config.toml
num_hidden_layers = 8
hidden_size = 384
num_attention_heads = 3
num_key_value_heads = 3
head_dim = 128
intermediate_size = 1536
vocab_size = 8192
hidden_act = "squared_relu"
norm = "layernorm"
norm_place = "pre"
norm_eps = 1e-05
positions = "rope"
rope_theta = 10000.0
rope_fraction = 1.0
qk_norm = true
attn_scale = 0.138
bias = "none"
tie_word_embeddings = true
parallel_block = false
extras = ["capped logits"]
init = "orth"
init_std_qkv = 0.0646
init_std_o = 0.0161
init_std_up = 0.0646
init_std_down = 0.00807
init_out_by_depth = true
optimizer = "adam_variant"
learning_rate = 0.000788
beta1 = 0.9
weight_decay = 0.16
lr_head = 0.0086
max_grad_norm = 1.0
warmup_steps = 372
schedule = "wsd"
decay_fraction = 0.893
decay_shape = "linear"
final_lr_fraction = 0.1
batch_tokens = [32768, 65536, 131072]
max_seq_len = 1024
doc_mask = true
train_tokens = 685800000
max_steps = 10664
dataset = "wikipedia_en"
Each number is 128 + 32 x the weight over its row's rms, rounded and kept within 0 to 255. Layers, rows and columns count from 0. Numbers have three digits each. The size before them is the row's rms in percent of the matrix's.

# layer 3 attention key, 384x384, rms 0.0594, rows 96-127, columns 0-191
096:110173140135136103203166122112111123171140089138163105103094111165100174105146125119135040115072111118134093118214152149161134163114119111120131164125101094116117177134138128109137109089105131116144134111105095148147112134134176084110116109139116094090143107147167134137124120170110174110171152122112170128125083109115144127131164120121130105118198096135135132188101168134100144077171150096112099096107106111107149179063094128114113164130075163117088119075188100126095096200187128189116114131150090099185150098141171146208090161096128129087172084111128113107172129143105214209
082:124158124185118088142174118069117080152127148170117159114061142070109155124148115078151102148121106153173122144161130144114147179120120155140125162167191112116149090186154187083129135083127157106124143156100121126137121135111135100140101115064127126184096115103134150188138153101153136113150093134104122133110134123149118139156147172116149102082072104177162088078135168117129103156163148140174106160173121151116179115121133107145113110101154106116078111157144167096113074097180103119162124114126134132127153111136088125165168055084126148139122144092128145132142125176166075135
089:098127135114116128135140122121125097104101140153180133079118126157088071092097141094194075163077116144121109178098161115149064153123112152097146151115205103111179124136182135110115113078120108104120154085131162125110098115183166113157154132123121160082145122119120075135091127158160142140091153098085112098072139091154103023154086123088129087175147134130091105139163120141053157138158120122115153114121123119181121139159149116163055142161122122121132145165138131145076124110105144154110087112140137130103249124110110097119108122129224189126114130142134099157118137161172107065
091:142146085088132109154147144093120165152153149126101176054106113089117123089140104100174083110121122139117144159120091179204154113101074109150100161161166178101100142147188112163040167098185121105121139184164130102168087128115136167146119118093151206105088146147125160124102127113119156037146066142124190111097080111075134185128090122120127120118158147111125155152107111118120169138148048145085138136164127119177193112145119066235085078098131082126108149128099108147096124180141105137169083169102125148155152094144204071126111132147102140115153091141114110177159133135099121131
092:076099123146114122140175110094113151178085065100137174116168077112094112087129118127145138115170101112157135162168158140119109128100130081155119119125110222201156094075096164161097178133131109129129158109124038116168133109161132152090093162160173126092144109162122056198140180059100120129061162116080140094149160101100156080093118127196155125177178081137131106153143070110122162105144107137113141124141150090112184139130106095132129140109127148131186149169112086141062141114118178113120143195143141150127156091124145148134112098093085124159154175110122113146198131099126151160
096:165140172101169172126109141098090081134075117135128068103081115174131140177090124127118105109124110181084077159143144141126127135127091143137157151154134103135118126123013091114116106117070142117126100160117143210185105086069121147080113182144201156119172152164114089103124119175112125073164137108116090201060078089108138144078116109127139110096117117160081143120127079121089174116144139114134120123147128096113163128095133141144173104125121115138152118101114137098097100111160187102129132133079178167184104107070141127112118171191131075139152104107152144079160125119200067181
081:106109129131136115059092159103181123149108093086113127124082130077170163164161116123122095126139170146100135151096111108166150151130118143138183098140138123131151154106154136158167138116099129077179169150071194119140090130158109128150136114110144181132086105088098059123139152173102118080097109117188168144123129175126135203126086158097141037077116129087112160151099103128090116143127105188096192124138125171137168070096120078098081125170124061111137167129151127087177102104160103234099130167085120079150140080132108103087067095114141121133067094182094045229175120118130137110
093:105140167108104185133175114119091105176090112084092130136192061086113150164245103134111132184171152093158163144078176150124156135094114097128173098152130112141163142167155103131148099149094150163153185087080164087164123127117138184122146095104080098125151165145124117119093107103194181146159110116079121184146176075155157118181122139158118130144172130122128080094162142118150127141155108141126075118159116117103146136180092115104096150174108127134155132146114109168161110126182106120159098082156168128081167107084129115114167152102127126110198107152185155137165144053160133167
093:060160098147128130099135183149133161106090108126119104175081130168086185059095144107142114151138092092098108135084112090117088102136135161155083142143141153128097128110136063153125150169095166134126173128114102157142217138094107135123083121166124098185163101176183131079146077141087104093157144136159043105156058135138147102140085038112091112041135113125157111114096126091038196106081153163154129090117130126086106248143140148113142082116143100127124214120131122131167132146111171155112150098136123090088149168166102127078144135143129190093101086172159170105099120115144097157
086:109079107115164141080117081150121113101165087154165131119173121150180124117111099212087139132147131137093111128180118132131107090127122111136138126152132180111136107156072143125114130110211142129074109104138145184079127135126114090128103152138118080101175124098108111120106117108111125108145134173120143093151138170124107142128139092102075123145132074101106123196236118104084149160110148119112151055168135210125120130091064101094139197113106118101159125183083164210155139121113129123133127113089112081062115112139113123145105153100064129126123151093161146090083143165103095085
087:099142180185113122061175083094147152121141206135114079160082146135115138089141155138187100123152096128139096164105119091092142196090087109167118115121126133102175188152133127169162140092092102122042157050142115135193161102176099130128120131129144146122158114156110126101104165156138146104101129123153179102141157121126143101096141165142117139151106154120092087107107148149123182167104145109107135122141155174144139153150133207112139114115094122133067144084171151128096131108121138035093157176164127076127178173184066146146168183133161142103097139144135154086080158130153131108
105:133140129129143128140127104137091067171147132078072134061100157158129116120175108103088110110129176125125092137135087144133178189162122166096069162201123106040137142178133096242154116131069141088116086152126103138193140185134124185127100116159136111121117152150130167149126111147127185102156115135171112137106148104140121159114115132110166151126100141099099120116117132117180101127175166054129166142109107159134164129068090093120147134152103186154108113079149147172124059148161121159086145074150120135102164097133132131053118137164123088137154103156105129048112152064134165160
082:124127114115163109061122145175102123086131094138155118127100172165121101151110120155131180154084070136098126106094161106116052077067126103128083177112126102068144087172063165118094129137089199164116093102182037142083094109141132064133143088140065097107111142140141129103135141094114093176101113129142118122142078102157148094190184164118099133129179108126119110118148137139077133135105174148157129109171112215147093125147126142140186214085144130079137100113128153111177117166113134123129108109117159153109147134162138134121156150154164177167073164189115121104177149179124091142
095:104117111181126119150127122076133129081179139166118181108100076110121109097113138141145128125167103076112122124216166117148195209164141123187093125125149105131120166116170085110147100120119132153044105107121201147187167134190172134138128078091105163125109139114069136139158138111140109138184120110125119104156136166151082091068137091164134149112106098092160147102173113120126126089141189156174172104141110174124137138120110141081125167147124201104143122115108093151133087098137139129203138133081142090134156167141114111136111152098067117104182130141162154126090091148148197138
101:111097106176088143140145134098140116168132128174117115068114139116096162066076118174104056120130145102146138154087147129104161127121103074164086112130133090110188053101127142159140143153146077151110155108084090127073147134126179197146096140178145153117136084136147123138176108142108164085179164129098126154174125121097125144131099128163108125116173129140132083163143117140093123132109133118160093079133114111167146098116141082147135151073162114183082103105114116134180132140136127078106129140139080080139129105167209152153106193156073114100167070113162160119127168133127114157
095:190106095133133088102105127144127127129121118144091131160106133135101095124117115154156166128117127111167154112123156113093151110166143149126077143162125099165178143169141123171145103106109115122074081116129123171116144114121135135106139127133160106137102129097118176168137155145108114131160114154133114155151136082123110101157139140105133163044048116133160124118049161086102131181148148161122140181122103174157116138141124078104159138082153183145112156122190117127103078135138166123106117091090097159137125097116141148132102076080129114091130148104077151099097160157098055060
094:168159168100181097111093155142152104171121146151087119111138200131123126086112164125158114135130139077190110092101125114135095143164103204102108134145131111151114074182110122133110116142078057155166125118129133135147125113105070095171138120068054138139093136212122120150107095120142160151133161199124125181134102164154104097100144104140069093166166169110090123163116121114106064146159113057149097144142175155134102120160107184107148178156132157142141094178079142088115090175109169115111096124160098066109068112190120144098063158140183102124164165107146103124148219116154101072
091:092124132152124119057149064140162146141121135124119180126141134068131174124095135124176074135138086146132164133120107135141141136105109114095147076178100114163178156187210133102163159088157101131127157189113129153139172084209137120118140173122192151197103058113113161135125090141170127130158080135170141150087138115130097178098118146119123109158084135093122027121169147107068113152093086136119193139161142125117141160189157147155105137098149163150099062159169157068164087147122136106123181129090117117192109102083145114154066100180139171111107131156160130115101091127121184125
096:113065146189152144082154048170141119123107115143115140191106081102145142100111106151072174111122141105076136078099109132186091063130157076139175158112101099159151130162154096150091097117128130124142131114161126096129139109135156119158151079133187129133106172108140157141135083108167165128137198161167145107098147062142126142116176149105094126113152156142117158096152105122132069175155118202139062122160160095097120140157112098115156147156104059157126106148109156139137124173183122113108135128120125089136138140139038124139132151173152143084111165129153190114121083104180150134
093:073081139170116136140104124157122125126115122134169163163131162080149129157110102112172092182133141075156129086156182102129139085069161091021182147121123123164130168122117158105097115118099176108075108107130143133128127115143133080134188131123146149147140129161085137117150153128111106131129163112093162120094123166148141113108145142066082111169116158082113170125147084169083152115125137153121138127081101207163143111161086158111097087123153134125141174179106111083125157144178197144105150121149065143098124132154135141105118161133107122110102096127086162142131098103150108130
087:100147194127139181117180159119125143156137085156145101141095142156126136187161135124087133082124119177125108100125067143116110138131103149127169203138094133072075091144089163158159110156100164175093126151176086146107142144106064146123123152179111093129182118149198092126178124131117063110160123117164100074110129109134154050148176130187199164160150145112188141118089174142133143124136197101136128125088133192138191190110147110077165170132127147151202145142122104174086128103164102131119149117184130155110053133134231136095163164103112134144099102142130138087054170072137129128
090:126067148132139180138108171154156153116137185199182151127113078098090103105150095140157131129137123163159074085149108144154122142099105126119129094103133170085121079154140149110145124093121093117098086101149176160116039153136112139129137075157196145127173126145097153148130118151146172134147137129104134109182150131105124110136173095116138077137111163099098133129145140119042070149031142146150127126095165098110132212094118151140107161095161150107100126135146154131068133107171144175128079099145084132152103131155155110077116174158148134114119054193134131139139101133104144175
106:114094112118102151113135108115095116093127133125155108084132157153088141122152182158174125110064131123126105183159085135069170160139096171112079101128142139135133112192156101082106073109146106120115119134158135110130104156169089138167085138128136099101154126137111137103086159172155137131199124163198098107083096102145094120096071142115141067103147149091073132116177184140138141123080138154085185104091125076129116206105131064153115081107133131160088161082082122104126175090073113134135128152135112108127135144086135142113099171125171123159162113154200092090105059142162121146
096:125236161097123154119174122155135138123081134186143152124135236133146115071184107126106150120099176152177178122095099173127139082124155133105138202058145159110121095179144149171097059182099110115110083096154135121183102132134115085142136137147121128170134125155182146132137117149154115151116179177135183144148105157154119130115137118115141119138126111060118196078132157115129136141147126153123144126198098153216081202127143122106138097120179095113101131196096153134142141103086157153087160144126121134177143140147134108091124085141095163118149153101066173143106104068105136086
094:091139159107083118090112077122159174092131104126135142098089097140111064111144141181132101088115117094087173182177182049071157128132155146113138116114121129172176134127112156138128148127156039117102114180118082108220150158048145137108134137169119160118080142129163123116119119152114153127168129096121131146153101138115124150090133089140143152045118140178112191144226104157084122140158119147137133077125207128107091111115142119128123097083159103088120173137168109110145178107169118136165103141102136125130178152112160149071066137141090147145121179162149140152125149154142145115
103:083153135140161128110139089194153161075129109100096201100181145125087064091171117153138174157142151076135172111132119123166108093114106125183116112112167099136111125134126129154107184095144121194088120144124098096109114168148109135113120124070144132184098153160090141127126048150167091131058144116085149107153111096120112142110209132113132144236102114091138141255158066083161188114166110122112152101161146138145098142095169144100137131159085110131172068131161054108119142137176074158092117149154089105166131098115090161148067103163175146118107136139143081146189040128116102099
091:101079138102136119196117181152130172117116153134111134145147107115087172125118092101086085066153092205106116153128106073096112143123148087123171110118184115151088076149109217140168204122122127160099098094141131080066101132079103097138101092101115129084127138084124094121147106085146114111119169110096121138129102175128127131123160034107129198168206163103125153117077107083101141179110111130159113102131164123124113119120151134068047126132170060105134129170109131152188132104139145138122155099108136137122145063173151140183180159123192158148108098142144140075127174097062119130
097:127144135195126131135129163123147144122189103115005096162150136098116119142123087091153108127119151133092167156095131117095104050106139141134124145102140120155098105078081063127107129118125118175104127124102147062140084126131107143167111107098118181151063142144131140114136145123218134175090115124081096122117166116154128189165163115129177106152081171171154169133140144124140186154075139146120171091086120136097144155146082114129128152176121058151203076110158123151110146114242129149112133137146134128055146131086101019143134079127133144114122123127153161095166120089119131161
088:113091135129096140154170110185093214144100134152050185111121130115097099102115133162085135085184160156117152161158149117161109136114109130165157184131138154169115129097099147084091129089153109119166106162180148150118079148174178154114184111110133130110142149123139105143135169140149164105128100127128094151159175101163159125140151119117098179143135077120199127142093102120134079158142155167150121100122108186186132155107098148170130139092113147113157099074130142171153162163157118156075083156073087125153187092150103077077072142120117118090143125111120119174115106121124136141
099:103077121145154100113111151098090119124098141131106142097144123091114090157167088078138150169123109164070166055091091147176104151126163161109081123165123145134140126176101111188133096099095091111153116127037166104135103150150142149211121135169149210117104111121105124159143138151113161124129150165160123155153054192189140091178163129136121077111165128072135087165074142095078120167120104084146116120099186109168136138134130145127088129138115099028156114157101110157141142133134169086180055131162085142134191092108098146088169166132103140132124159173098109118151165125100101094
092:073064142080114054131136148125208125134151126130152121117146152097224116128127124078155150130160122086126212144090123111082179125118115132139109150185070131112140119129143148094158120118116102116085121093147123085189168160167101168102079087171172210150138131105113147118081118122141135136133190146133152094162152081165055146091126174135134095160110163117116165125134075101093121121135107177110119125107157071128103124133128109156116161121096125138125147119046111167193155168070093160084148120165175143134124136163194075134141149104150095138120178136133106135072191116092085061
098:144087112177144166118128121111159104084093124145164149226110192120101122135071143118130087153152129134111171113144145128123131176101129117105090112101168163106089116142115107187116106141160122101111168124167100107161138121135160120151163116072141179123152115136120163109116067098178089086123093106078131116180069171154134206154175137132139104073091129139103117155091129091139115089092135159148155177164103126118095113142146131122135149128138137065213148193145118123146064159109128095206159060130141100156128182128104156198142172067127167104124150131075107110125116226110153095
# layer 3 attention query, 384x384, rms 0.0604, rows 97-127, columns 0-191
100:071124166166184165120160159145147168129106105127135142156078119129110134133092112110165085066065141078164177145114072096077114124168112113138094157181101154149102139115081113132126109114126168116127125125104126175146108169143173110125126164157114128135156155152115151064111136096157121078131142151157159109121172157109126183171161093133152124107133105103075137168117153151131163118104058081199154135122138137152147128153145160079100109157102068046140169141124155135140177114087140107125141139143143185139106099081145100148157125114104100144150173152132115103118148150111159100
100:131109120100113102134154150112164164168143081112146209175115073113079159179144134118121150199158111126163094098140142144083157131081094080116107083162122113150082100108122081169103111111067158167136166103079108152114137102152162134146115126150148150128117137103133110054120174072132093139071137114097158162098221137094178144170136191107126157093124105141124132119161194140162137116135124158182094094152107186172133137128107139135175113117112145125066098119107095138135175184084173089094139080181117143201102179063161137151166104123117129104111118145152110161113159170117125075
100:067174141146155138093077186094097123130056179080110167155173119136113138165093146144108106169139150175105168188106087139103097151144110171160102104136127118122143139085145103132089145129087124158104152086153170108131158092151143125146151162093106112162157070093178098135102188108118142126112175076113213111121136097095071058134122096137120170162140134185125152097200144110177148108161145123159175161144151174144095130061108150111141093111155133098085105145129156121143089089159141126112071119131166152130145120111105136189150205144136154196107134103161166129138141226137118085
093:131136155103102136115078135099102155121106087164097151094127104109147147157152148130138128099163160126114142201147104083186175113046103105100092179110150136009106125084076089154162134117124170093176131166143157082068167121165081093112131164090145101182115135148158110166159124115074088161180139094062116083129114135126115129110065128114165143159147107129130137117134114139131106170096095109192093113116153120118154127112106161147095094142184130124173077120171130098097165175072098137127133108144076099129124156139103074078149134134110166137171085128140174175109138107139091164
097:127165133131091162134124165157070145165129083139085167147165130129129142184136109153159124174143143113138139117127126126067098116159231182173144175105048114109188104181110219135121104151174132166077119111126175198101116133143175130092122175100099142089112153148141156140136154136126079104151141194161134141097119163125136165133111131149125084086128098103164104109118135069152077095119099127152112141160067083075176131171092095145123119133139133117124104073177099121115180069064113108219154096080123170071133127098155161128149114139119113079100144074147095124107205081205181089
107:067132156114102127065178125123118140134097114158148144170138101101122105130138100143137182077085143138117138123162062132145067090106116171138092142149124172135091180109220074173072187134088134199120159104140168161117145144116159091170135057179125150129073107199106099085124134107076130143131168101096166162072099157128118125146171176066084153124168116130126163098173150167155143070126111128116101099089131098152108160174107099101091151160123132157180070137122132144156192137152098136088160113133171148143139095143156071139135101119109163087137200111137157145116144188100120094
098:149186123098134105101150100114159143141106134138152207105133113190162110147146160102111182110147112146087112125135043074116094115122153145137134153156047097055148159090128192105164147104127145092126171174152111195145211139111165146142152072094169148109114176159151064174119142078121117138116153075090059071175125135147140132153104110119145159094115079124117111062101132147082120122083110111119077116099180169117205135178140155110110117169148122144104131152191087092138081190074057107099143131111050120181138080085130097130110124180142145088065117118099131073130074093172099154
104:158123093141157181127208098107087109135155109121135151114158159098189105186200053102166115122104088115159071120185174092092107110158161205140136152091142107117159130132131184137061131163116094117099082128124110131069086171091105143176177058149093075133107126124134225078099133117110168170178136181172147125120122184077122135068095143121116141114142168108139114114163140154110167150110115143120104174127098105124163188093137125127146132145106088114145122113124155082112120058115162211158130129112123157140151101120155108141124159095171105161091136166075163113086093140125137139
096:146139143122112080145122155176081079140128116100212146119147087189112079049139138143159084153095180126202191179072149139131151121096138119174125141144198111182144089107115144099129092140133068105130148169113124130142126165121106154129092124157134129150179143121065139128151077126125145139093156155135117113128163123143155111166112103205148129113125124151150100156158132132115090144198198126123180112163193124153133084068145105100137160134214166155118127113098140129102122173176101049161114126138183113118161140125193133167000095079096151093188138132127149137123112162179137126
104:173091125152114121154145141158100160143110154118115148110116072114109076119138111114168105108178115131092118116119175187125156138210175069171155113146100212102199149123148151114126156122076129089125104114114147117180126072095148128138153098137128138108088151129121132072176132099156109127202157123111051184124078145114068111120115156167156195129135137154166145132077137160120141115118097137073107088151115107096159141094088090117052116123120179096140120149091135217147121111162107138136140048154141128143158120153074176114136105123118121062193103168159103149120105128089177080
111:183087197097135126128118176152122099132114109141159100077148102127154193131124160154191105135140150118148143112122114163037159163169147118163127145155085125170133166089121168132157154142131137140128109099085171150140168112077148120134120166117119165051143163115138068124148143066147158114118093101192115145161097127133162139122129135156114092102149160096118160165124129159127111116130091172110076129169138128120107184143110071114149083107149150141118169159205100176148106061181119100111126148056155149141150173151147172159180143144135104141113118117167076091161159149171174079
099:164125104117168107125137087134086058156095082119128133098118156099124095148163148108079064141176120134144119105131156126103164132130158051164183149098143140182109108133104163185127142112194145131113137137124131126114121134145105162094125147126104095135200140101097155150183123159093197089158105165162101120096166090113141074098123135164131068099078121141139068119170137100116136150138145110111127139099129112096148121101070120112162148065083169170065165083177158137085098127115165104088106154105132118119093099144117185123138161114121128084193066153155143085092065114179151116
099:167119099120181096109137101122143151146129153169098119114144052096154125121170174079137194145139086116124150185095182108132122144126116027119076139067125117161130067114132133095146190114173115162127189150130146101090118144169129114121111108199110169105193114165083126104206062170079166107109095134116151191142125186128153098180099179173156221086195172142140072156158098131137089155220115154122132124112154153080149115122170172150119091100156136156127195161100056088151116175182118085100130120109128131114123137131130166160069083106100093161155146079144178151123170131182115218
102:125116162141125110122116122165134181112186120115179125133143157140180102110193176173144114092196134137133106088192071080107112078162182142094120140090124112065096182087102153151113111135173031087132147109180101142165125141089138087096138097105112134115121196065139166107185163104131100166178126083125127095156120084085085124093131104048132161055138092068177090139130154130096112142077077151135133159130067112104160160085118141100162150136109143149101113134094103208077148121069149158162151139147171126127107200136115185138125151116128105134125110119141147091114111128179166136
100:107065178132124120175133154094142166122142128073130108088158109114155140084085164109106111119111096110158106148105053155119110164141208074104168068141135144180114129114167155144141168121105099162082145137077117185095062154123170133122090134098091119111178135126155140118136145142077131161141148166148103141141120090127114104147152069104113162099130217103119076175146096150110098174079109148177177109148162123173128121132083097118166158100125164106128174088139138125144138083128095125109113105093179169134109073176141138186139082172155107164132162155153147118113114131092122161
101:102113102128127130180181125159182090157166132116079126128131171112092110087122040173146130151116151115095096115155179173110105104127127135130148134105076139162111129195110194116113094101157156179173107157142111136131124118127116137159143122132098128114130110130135139183108133154192069125158135110148115110181123079169088151153123118098158189105089095193133080074147102108180097143123095180120112132108117098143188126153119105087144113164135117136121181163186066141112255147142152135135092128164141145132186118134129114164134113153125103174107137155167113196147128125051144085
101:151127149178113105128197174120184119116149143094088176130133178131108108160134139078053154164068099112134104109125136125179132192114135126123096086117096151105100095150128138128091135150063110116137131109163166127189121152135145122155128162116076132137088106133145102080111152131128130148124133151083116135128130094132125036106111137140093176066144131152141133089135162122147151095157138097108146074165121167193152124145032164130062134130121109138139142149111135163103122156158120133164105161097184193111163107167106138113175141126184094104169112065135130148139104152082096101
101:093082111100091085107131110048144192116111179093119115140132150125088131122107186137138142151108139144128139133103146137187124198144118187126079073172102171125167133133145155131099182149072106126132170107138165166129072112138207142099103192100161107130068168135086113095137176084108125132089148109090220125120109075154114193132111182102095159117171144149154140118109070099150115132133123093095121115072118131161096095140139095125147148099141127201050104155073114173123168145152109040125130170133138132157158141184091113169139135166124150173099144078157081149215153080110108098
103:115145127110102119085180157142203140129142048129105184106144075081082122129113109140076196119120125208086124110179086124079114160109096129164092157112146148158149121098055128145090130097121166120168164135115122126075155183111143121088128131161114096158096129109115088098122172153162118087160059124191116150108176121105146171132134159095123120104114152139145122116197140101168114108086105089130119083123084093178133117087135120130149158109130116167173150122095127114086182105124140178147150116121085083181111054108126105133147126067129176133090071122126137127124142115138072119
106:149128143122182114115095122133088094157086147162141098088143144097114122155111089117178151120221128104100101110111126125125062096109136157134154138114138115127131172112089114139117166105160123104113075163110152101092132130139107158087112108137124140084134134144136102184068148150082154098123133077218095145140054132071072138075139139130163122132107117103096082112125111106100142191144120097133106144137095158054159149116132138129154087073123156103145185092127124068081139131039141117128131110074064096200113066111110153062129174114081119090127104195135117122080086081181114110
101:143111108138151087096111129088151162118147118130131182159104143117090110118138037167107155094121124115099101133089214096078147143117155087120126155067152143147117136096126165151140125094119129159133127113165132135110149106175162213094123141158141143110100129113136095114096143109111090118136066163162147125064123141137187087126132170097121159083085104085202125078162169189123111141184133215068199132143149158071192154120108117096106125039131138156142109113100098188126113123121159135122092113136150142128107125115128125158107104132071114118094092124151148112112196124152099104
111:172080110155165111078125115094132103134095082102113199131139119142126118110092182127134020137202149115189094072143193107148167134129185084149192109084133103110126156175152147160107137166099091122156069116137100144137142097144101151141091063085078149115131162066096130123181112111176078126102105129155165185137089076136135088109125110122133131127150091139137157121074161183157090119119108129128171151121134141111112153107134122136145161106079175136117114110141139156175116145141127109192033106122135137153169116117147158120137062110114061121136116097156091153120119089150251063
105:097114130121144103169169166117123143122182089125135096160178132126099107127059092107136120136076208117087081160105120145114100185110109154159129054103107134086108064169117123146097136116055067111107096117097188139082147100125060118165101103131107145102104200131105110128086142083136115144118189106168169164070161102107093148098177112050139173138111188124133123163151133172191122108119103082134087111151152116156100095135083150076161114127065149102164124137092103157104155185141130164160147093115121200134161091113141124177148203131179075145082161103169096130160143152173164120
099:132074128130121079077101114086092065144140156137083149138131167071135159167137152155144098133132084142139090140125097084132147191113130085089158152117153090120120106083171089157103154111123101172096129088093096121079055148147108089123163125077176098094147139116118018139124098132120102180171122075093147141116152176154115162097145078003116098176139121157195135102067167137138102161065128127151112182103107141135126145197128149121195051128127118129093094114119103103127154204119160112103107196150160149160156135104108128163128130127098120146120122083155143155092110042104183091
100:141181117122042112105146175093154147138135163138100130150200138177120129135152127131188172135132136128134177143118118170138126130146083176096083155190179053103121124143195131086155077122076158188145159174157167126112127134119130139101132129143115148126107131133191144065082118100109140127153179137142168138153109104130144160112091134108113099127111080166159158169108136077088093158117120156122119104132144129133162122081144110146138145161145120123146164118128083089078125127151126121116155172072164089110127121078160177126161114092162125041152198095040082173091137117080112123
105:081154101181093172171183181154115147151084173155180056177130112081133089127189127187186135106106169124153149120093111111094127149110122151090110160068098110089169136132152116111141176101129169105090164174137114079110099093119141124128132126171178124162123096158136123100144131070165044135132154132153141094130078123179097165060195094117109160131120167119138136151149134171118170102160113119122110123180093108181107129148129150163140140165072144139148138151061101146151150137097142141137115154171168142129077128143129105121155094131102157106165082111098076165089135152093118121
105:143170117126095192104133153129155099152087136079139135182101144146139146087138175137137142125136144196125131138117113154042147123136148152112085106113086096127078130162174132151117122141130156113124150048101108090098174161086156182104146142115110119107098141087155096135178164153091128094159111134094139141136165140094163165136126111135142155168163145050088137105107140134183092134080111106126158200129088142142132115132134193105138106127086096072145055134152112152118145129108104141189157167158137176123142156089090088171137120134117133157141114105118103121141123156137151035
102:094146110141117078170114141165149178151093116083136183139120146139142206102156124205164240109148121111160141119122117161096133118128144121157145169093165108070121123081149076131127110164184127179109083166071123128184125149130189117088117117070114116101138093095130156071137138167152123056142132116136147180130115170101140118151128081124061088154077168048116119116123164139074134134099130116127167146104153118065090089143138106122149121163148095086122160129109060113137122109107091172132135130107143105108072149125181111090127123158160105167083148118075148111150139169137121098
097:078119089138151160148090151127114152136107093132121111153100039102143120119119152150094112104128153151122129168135148185183088069095123134138145143130145122160080172126148133109183098147171105224129135139139087154096116067083177159153159112136132095120153072184123105122063151018108068139112077102105137134134124141133143169106102129078084142132136150165120137109121132080168122124160135139099077137226156145189056124127186121114117076153155151128146139132186153178132163111163158120207124143101130178138135139116183164199114149142087151111159118117156174121112139167205180112
107:142154105112155105137141176085069162140091132113202106117133139194094096123119122133120091135111136087155148084098138128158085098106071127161126106202138129070130169106098097088105087102106099163144140144160114151128083088063138161147115113141109130162081144132123060153082145072099173150071126069087129122122119158145104087105114112097131170117138130182123160155160129121177147139100145134128145137125164152210143130184106151119121110114163148136133147147086161082102108160128071094078117150159195139104130086070017096121123116094158185125132140123167096124134119114096123146
106:189135100192141185156147087164154166120212081166099095152186094142087149129028146066133132137098117139158125107111117105120144135121122121152147118133128141201126139121158068146160148123169132141095127145175108055136131111126145136117126114151114107120176129159117157144099104100152150119105168163111209135113193147131100121119134123180148122087182114132118135204119115098081151166154170116161067158106131148146101119077124093094154138069143145032144122109115137128135147103109122149140157088110143158139155107120198164160107106084158130125128138097078108161136139170150110111
# layer 3 attention value, 384x384, rms 0.0557, rows 0-4, columns 0-191
101:114093113174101113100114094131181186131099063190158170155117208145154141129082114111117141047129138074113127144159063125149175136173097099141043138129117085177098195183201087090071092133161176183112135124122106095081123163141175127111054121115164146143056164066133132089087116121166103136180117096127117103144176111114146075135101101104116099097147149131195120117114190118119125090110104167135101200131122182133147143080126146089093126097121109068066130098087153120142104176113143135091178140094114193091169072185082125149111099083133092148110136117127161148161121160152118086
100:140155130080138191101114176142151089182078201178107140156157113140078057128160094112098093153118078122182144138173115084172115074143141209122178106084129115146104119112088104095106125154154148168145100127164086099126161130045100106113147161130150135131152185074149190135132121152156090158098091111124126098201092153151151101078080126115130128118167182152146086122171090152106136107112091128129171118177139131132108144114108128057156039102113168126138157073154149157094124117161083100116100092161107078133171099160128122130134113140077122107120117056093121082110157106169134146
103:119129089110063190173118089123163141104067100107161119134157102113103075134140140089122135111189096088081131146092125139153111148179113186148192146126094208132163130141151104102127160105122208074079154128082136132061122145108105127103112160172128120104111087092172121086138059158108107124073093163135102155131137091158153144122119126118143133104118124096164144101136110151055111116158108075156141100079104125144147096107181136122101130173104183198085115155137057120095115083177109152148125168172153108136100146105178152123118108101107159151126161128075099123143053092098122136
102:136122147153144137101136111159138146201171146094174151145195123176101118160149124131129121083086186164111126111121120138121116102142134163105185186114163166116094090109076159116142127100171097155212151219140132156140148107065114161120145144132165147143155180147113135181140130111101129147064077162102158164104110127105111012117144104147068152141158138173122136114108130118188141068120167170169160088136087179157123087101113136201136104081123149151106167127086107145174118125138160103202149119122180126147129176152111114130111106175088114139162136141129140132170062165100077114
111:146111106137082245116080144103093127101129129141173101179154108129135178136091106124180140152080104117126134166090057148145065138102074147161174170122086099053113140085147091149087082091126156084159120090141127192123126161176104085024131116143098149096167157111105124187115123179159145114158064104168147124113135147131073131145093079036140164141118088125161141130069114139066145118179121084137113141155114103145159114098113108180157149170119156103119133189163093131108116099125084125103136194100122098128168096144120106084178151161072147202148168124134130135129110086062061159
# layer 3 attention output (transposed), 384x384, rms 0.0433, rows 0-4, columns 0-191
098:126173115115154067081134131077112139142118144178093113162188162126071164073167097144158038154193102144119088125137106138117194114130138137108144179122119125123131110133155136151139118139198152144138089187127110072112067136058109133167124177125141180097126142087138115102135095100135125131120133124070085083150167155103128165131098162115118099092047136061063148144140184109118142120117110146144072167087155117137168145126156105041106093116123157142101148132191098105113114113105142158155175143140135108119184052091117106112142135161136167097070159143155195204089100107159145123
099:142139153127134145133146108144104144106130086167122146109140130099206133131123193174162120152114171113153068159139092153115113117153136125117120163194132151122227182167080112149082116156095118130120112160100183101104135172137197098089112120141109141102148146094136128105091110129130126084128120099146155105135096158170114117051159115151172183109198209109099142113151097112194165155086118178182106132115103059134127130128134089106220160151089131083185116130116121129159149125133079158121109099118104112130160168105113131114126202107139166118126033117151130116148092103115123146
098:124137134113135162177169165165158165159104146093112073052078182097123126118074116127126119159161126138127125143228174154114163166117102126144111133146120108115105158114112168164142082101124086100103149115169142177123124111123175155148134105078132074126133087171119145166121125077163067100144187133140159105133183222113094097123135109084135158145119049118135166117097052151133094150161128135182107123132086138172183165146178094150153134178124115076203096165159149193122144087103121102115100204090133112135085207086218133113123118165090142104122138130097088100116141141139108109
095:145135158125142165128067085129102110070158100105130128139104119136100121116172178114103147098131103132038068116162189074201114130055144139150149097121110132136164168165080098140134126108137094134116112146130141128092135166049142179102117091124145122167106153162146105110077119133126164171162179135151130136110123168156136118149159168096172121100091184096138167164150143158154118133120073092138104115070098168193118147137107139126145131111097109119109132120190157117130109135149090137115139134161126181160091084154105109165126153122133131073151104142168127128115150129127103114
102:102091089105087168144126149115110072108140113144215151072096133124162122122102103136076125101104124142128093082102103135121105145139104184161088090082122137144156162165112169128088165141109157072110166158169086109172132140144135110091110124084140105093112141092121182155201148103134096123137141150132122149129127164111094154115151136152134177102084122141227090075081116109118154140154120138162128150155187117113106140079145131154149115163138120117124126124100159171136211118117132064080101134111089147172128128166168117160120063137121155118124201115129140179140118108042111146